Part of a small language model's weights: rotary positions.
Each number is 200 + 20 x the weight over the matrix's rms, rounded and kept within 0 to 999. Layers, rows and columns count from 0.

# layer 3 attention output (transposed), 640x640, rms 0.0127, rows 202-210, columns 400-479
162,211,225,202,177,207,209,191,214,210,190,197,225,197,169,189,227,189,231,197,168,194,199,204,204,233,190,245,208,199,212,165,189,193,188,226,208,210,208,176,212,192,227,186,211,181,176,216,184,242,197,213,192,178,163,221,182,137,204,184,164,196,208,196,205,211,209,219,181,181,223,212,180,192,166,198,171,176,196,230
196,167,211,199,234,207,189,230,215,205,212,208,211,199,198,232,174,176,201,190,223,194,173,203,184,205,205,205,203,213,239,214,216,199,220,187,172,158,188,168,196,174,207,239,204,183,169,209,207,184,188,230,232,219,217,222,215,223,202,184,191,157,218,195,228,198,206,188,176,228,209,187,169,183,218,166,140,230,203,213
188,194,179,207,227,190,184,201,225,205,216,204,174,202,200,210,186,215,187,213,181,188,188,198,163,211,187,206,174,203,240,186,202,174,190,213,206,177,214,169,229,224,205,195,236,206,175,196,219,199,223,213,193,209,188,216,227,182,201,169,188,187,191,210,223,189,205,182,212,220,206,217,218,208,163,232,211,173,213,235
196,187,216,177,193,232,232,233,167,200,229,198,222,177,201,215,192,223,223,209,186,186,210,205,202,228,172,209,196,205,166,195,211,208,217,223,176,210,191,231,222,190,196,219,174,180,195,220,223,211,181,226,200,175,180,229,192,213,178,194,179,193,204,235,243,199,219,191,174,168,210,225,216,202,194,222,219,228,211,172
203,221,216,205,234,198,196,204,203,210,223,192,177,198,229,207,234,187,199,210,148,145,197,178,219,182,208,235,180,194,208,196,197,216,225,193,181,210,209,224,187,217,212,204,171,191,228,226,236,254,201,213,176,213,198,186,239,181,218,247,189,203,182,192,198,200,196,179,242,206,199,212,195,247,191,204,195,192,193,194
173,226,239,218,219,197,195,218,201,222,221,226,249,237,197,203,166,208,200,218,214,164,152,174,202,196,204,195,209,169,174,218,201,207,156,213,180,210,159,160,215,230,208,199,212,205,236,204,196,161,178,201,192,203,178,197,207,204,180,200,234,188,208,218,198,205,187,209,206,200,219,194,200,194,238,226,201,254,189,237
214,236,197,184,212,209,178,204,182,216,176,196,216,177,220,180,219,209,225,221,175,197,185,208,192,187,200,207,212,234,192,205,196,234,222,205,204,213,179,167,225,199,177,179,200,229,216,191,207,185,197,246,214,192,230,211,206,213,179,247,166,181,223,215,220,181,202,209,182,191,193,212,222,190,193,186,174,206,198,196
212,168,207,202,195,203,139,171,193,177,224,203,178,228,192,209,181,195,199,215,187,193,207,209,176,218,216,201,208,176,200,196,185,185,214,195,227,217,220,178,189,189,182,216,217,223,208,190,230,207,176,239,145,214,222,216,207,196,201,175,179,205,209,220,223,191,199,218,183,192,199,182,194,199,153,192,185,202,200,170
188,212,218,210,175,221,227,185,242,227,207,198,195,201,217,177,197,188,179,211,179,216,214,193,228,198,184,203,199,199,180,162,158,195,231,195,175,195,205,225,180,208,220,215,159,191,176,185,185,190,217,179,257,183,203,194,189,169,179,172,177,216,194,170,182,234,226,184,217,224,203,199,225,199,251,194,235,221,159,184
# layer 3 attention value, 640x640, rms 0.0129, rows 203-210, columns 400-479
219,202,206,204,195,176,206,171,208,185,154,237,223,191,221,193,175,217,165,187,174,199,232,227,228,196,175,202,200,213,174,236,209,192,205,179,226,207,197,210,181,210,220,196,187,160,208,180,202,238,195,222,209,201,161,193,198,184,183,230,188,195,150,213,187,219,207,181,174,192,204,207,194,208,194,189,178,202,199,208
209,163,212,198,204,197,191,190,196,217,203,217,188,198,146,234,198,175,159,189,218,192,187,171,160,171,222,217,155,186,221,176,225,174,217,202,192,233,219,197,195,192,216,166,224,159,182,201,188,196,205,207,208,211,191,210,199,219,197,197,205,193,189,222,196,206,198,214,243,184,224,205,212,184,215,187,204,183,195,152
197,212,200,207,212,213,205,201,199,173,197,193,210,185,188,212,233,179,199,234,207,165,229,197,201,210,214,210,214,171,166,219,217,232,215,218,209,209,186,195,188,211,187,202,191,213,202,173,160,208,215,190,247,178,228,196,181,246,176,179,183,189,214,171,195,217,216,207,192,241,179,175,195,218,167,214,162,194,169,195
220,211,196,206,234,209,206,186,195,221,177,179,202,180,194,196,196,207,184,229,189,187,195,158,188,186,208,253,218,206,184,184,210,196,195,198,210,166,197,167,208,155,204,168,183,208,210,188,207,197,200,203,187,199,219,177,218,177,194,176,176,146,178,225,183,182,219,206,177,214,185,157,189,175,162,225,199,202,196,197
198,213,171,213,168,189,237,190,205,255,196,210,205,204,191,177,219,180,195,201,229,198,167,237,214,227,215,217,193,202,222,184,219,171,158,180,220,192,176,209,214,176,196,181,199,212,239,192,209,192,213,188,223,186,202,230,233,221,207,233,206,185,200,182,200,178,218,163,169,230,208,189,176,197,180,214,231,205,207,219
189,184,220,187,196,218,206,181,214,195,225,206,197,161,211,193,164,166,238,174,203,232,212,195,202,204,253,242,190,197,210,199,141,162,161,190,185,204,167,253,198,240,199,186,207,219,178,232,203,193,227,185,223,237,202,172,206,205,169,200,175,170,214,228,164,198,185,199,229,180,165,210,183,202,190,194,236,189,185,187
197,213,234,168,223,188,178,177,180,218,210,222,186,209,184,190,209,182,198,194,226,251,180,205,230,188,182,200,184,170,242,244,203,195,180,194,224,213,205,168,204,180,175,163,203,211,220,210,194,203,205,197,198,203,227,197,163,224,184,157,190,232,205,208,169,197,177,192,235,205,165,248,169,202,213,195,210,212,212,165
225,224,192,204,207,184,179,191,216,217,213,205,228,194,223,220,205,197,220,183,219,220,210,193,169,195,197,193,215,186,175,204,144,192,179,205,227,242,207,229,191,199,189,190,205,204,218,189,221,171,181,227,225,218,219,183,228,159,181,229,165,209,187,228,226,137,176,185,206,189,200,209,230,175,165,230,184,215,168,177